{"head_dim": 64, "hidden_act": "swiglu", "norm": "rmsnorm", "positions": "rope", "init": "normal", "init_std_down": 0.0, "learning_rate": 0.00246, "schedule": "wsd", "decay_fraction": 0.743, "dataset": "wikipedia_en"}
Each number is 500 + 50 x the weight over its row's rms, rounded and kept within 0 to 999. Layers, rows and columns count from 0. Numbers have three digits each. The size before them is the row's rms in percent of the matrix's.

# layer 4 MLP up, 768x224, rms 0.0767, rows 658-706, columns 56-111
101:478527568484497469455398395499479588561429463533548426484464524342509484506551567478498460529450510524458477511479497486446487406511472547493462595405466538467493537489
097:486557487447495518551422489403604504497461453512527430535521459578499455452590499476552589540602420525566490512589492419517479434394588514500422444533440455477538500569
100:541538486480434478484482543473501433486525455505499458494613525485472381454590447345497482534504508510544456531630561434503484592574520572532519452486540552504531596546
097:518460547500544565533574510575538435502570540486484599578455550446562515526520540491552481538414464455465483499478449412540387483343502421463484582505489449537417559499
097:409457512479526496460523467521472514548521601442494527476557509454472558560567469604548384474541549545476552493492562549523474592484459386531515460499550501541606568568
108:455524490508500515497487500466482510505428556459505528534484524510530537530519541527466536480482459462541467540521586512557470461473493570604486461484434392511439447456
099:510581505504421555464443461472434568517439437502479539480459473526492500484457651388569468518480496478548433507513526513561496545469452473460537550582571488605652487408
100:544493518503553477562472543583585457457540534474487466614412532397514409579529435549434508522433431511494497441503600448499424417498495447500577548479513499477435532476
103:464423456486467620508455330467481503536526499515471477664518498548481570475475490495491563519525575453394424590530466436450489445437543515510529519517546493416610512550
106:510548557404484489484517523460462515471552433391423541496557425529528517540373614509495593516535540534506652546580482458548554475487482464468532480535550449497459574514
097:597505433496512494576485395491480447433515576566461429490485549462477480413557525609410539588517483450513508434474552557535546602507422524475444498505540464504515462494
093:526429429552498481629430468414571631509435527469529528522508442485432448543537445542489425464451471619499440462509588407416523566451545450492485502489535494598553541500
103:448451438390496505559586411542467492508529461438489553500520538499519496508500508398562503593471473507442433479449490436492504485562457537552553455512558535513481511462
096:341406513473533472522533482445602393498552508520563508473474481511498501465559483498457606530464503559527478514490491543572528520496501525481499504481399467498515428488
098:481519417453500529415528449531639539486473581529477433562473452574459444440412457504537583542442472470452432537434435463462469516525484505544484452453483525497558497462
093:441478487528508533521421536430496547595582523551508438362538545566503591515477470454445504458436451588521560505540504474502546406418513528590513536501387494492565527589
090:458564408568484460430442580443580545514421576595530533461444508540473531508498486557529455550479482452585554434476557510520380469465512560551517606432537569478411481539
094:574497477508497524451455377504545571501530537512521518547519557501521534467544451598491528532568532555498471565481524540547538578549469513469350494573483571471552566514
095:417511421556478499481435451466480576474499547532402520501437527551504609587544504540449459477515498535529401447438466488436510628587367454579486516558549514532424503437
104:423467525472493459416446531553406560511578416418471524463504535549518552521465514449475510466581509500514556598534567405441509471493430477576514462523553584461494559488
096:503436483457467595529451519441505505568499525542462481537480492502540556482536525509493490414483547430424535531505487463483464479535459538466518607531499339474492462500
106:535539519466459559490437516548514453519503535412469415513486491550503529502530488455530446416547558565391519461416605468483480561545493603491472518448446537435594448587
098:463454519482523537595563471456514425468477426442497463510455470486473516519593511554495545529511517527479539413530583517551460551516517529491529424544462533444571493436
106:605508525449478414593451467490536468451555552462519428522581442525556512465402503558428525532536444446457566471562471559508519480527471519578470465442501456573538524502
089:514549474485558553522607437421560464449468542467537558515479469491506553579444500470474521464517502545503530503572440467432531569428529450524484419551403506623498537525
103:581470466551444468430474448524480558545509506481469460548559503485533454495542398464535512539421455560506447427492560492471481498462515437519498431500518536469458375503
099:587416450584505470528553542532476526468525414518402497576409461562497485449513526421541474506529523578605481418409546540477483515607490435493547471492458529548501448523
107:410505583527553420510541663467426460573460504472429487522484583443487533602488500545519439458522473439573520428530412490483449545511529438539464595498536455550505510551
097:531538488601565547533581506513452481471461520554515563487474452361448479450584502516519468531468497516451531395608430513522448498482608555598556539508557550538542562517
111:469465512533540476594538509561576545468493533554489460480396491460504425512440431427404409467498551513454473506507449541647530483528527469489516460490492457493539539543
090:536443543494554529383565469633525510553420536425433478609495577511477511566543517516515536403466498513503562462587492519528467535437602525459535439519561478477431494564
102:434446443481413492486488548537510564498481530476509477514534542431426349493499509444501439474429460517551584548504549448487536405489480492531414406476510533460563455426
105:520526460398427498500505535543454521524493483529587513556502478510482470471589494582413489521541470545499494351589568510535470544534414407436531502579511493522447535486
103:537493546471543465537564560405493487539484660525454574496536551577477509449483508483506544522499484480506470492536397547589526579553489578556523513389586523467403521487
091:540565535527517472574415536453507524461511448580460455481411462528520484534485523503487501490416529496530503445475550508466529506440522539509449590443552491485525431654
099:527518386447497487515461526520540420353584469514464472587413493432448480508535429430564511443436576536487556432535457542444486505503498405468480441545385447505450537494
098:540507535460442571586547435462514480504529489502525513518553572453470500596430419511566488497572514380500453535587468462476535449464405512590488487417577597518515552463
086:549539415515559521566478497541515514519466608480489519521460524539473593564544453526526440505457497473462415415459485509557501461509558573511538554499528504557500542494
101:514533524495601457519476457572430555525496522449499512506494507460530601610514581401563554460503417491475475357456508492508566555547592541536451494440442359543474532534
089:617388487425537475466605470511599451445523471517542549474412495487524527438469509547502475492434528450403513539491596443488431483460519482618531483513415508534526519425
100:490429634523469448507446482440492496430605543516598564481483508506447507564568404588541474544509422446568573481484438631543526522543554452467502468516508526446518457488
105:524434427446461521607555517527428479386498465579484492577560524420551525512485562381505504503471499450476425515361520461391461403462515447486536391529501487460537520466
100:519467467579544419477514495509459501508507464527435482436498440502567465544605474524476467485514518510423600450547535460507548549491561427571545503532486532426427380398
104:507531361578424468541490493522444476403511437482591579519550541542555473489563457483492528502513438467567417442396453466473521523519612466389485463528459510457421529450
091:519489554438484549406513472584546428591420529452436508486496499417441460570555562492503530524458521502606572471505528500434524601509435508621480534532533460463518447479
104:468492516527564509438435523456578428445450487482467415517337574510454502500507385429493508496468528540521408467449499505447476456498550573534494558491549480530473484469
101:394472490465511413557539497519503606520531542532478453467423467563526517513475491496508435496428571565434530557398521511517569574549493494527563597481467501476574474523
085:469532421448604536488555431434465559475522480465588443523451534551504538493555363472499520496481553495465460548403438493526558542541520540446399478556416514398480423492
086:529522451596394504539505494504535563379547559430613430549455580477435484609554498487541408538523623504556453535450505479518487402506479547463475486438477533600483410528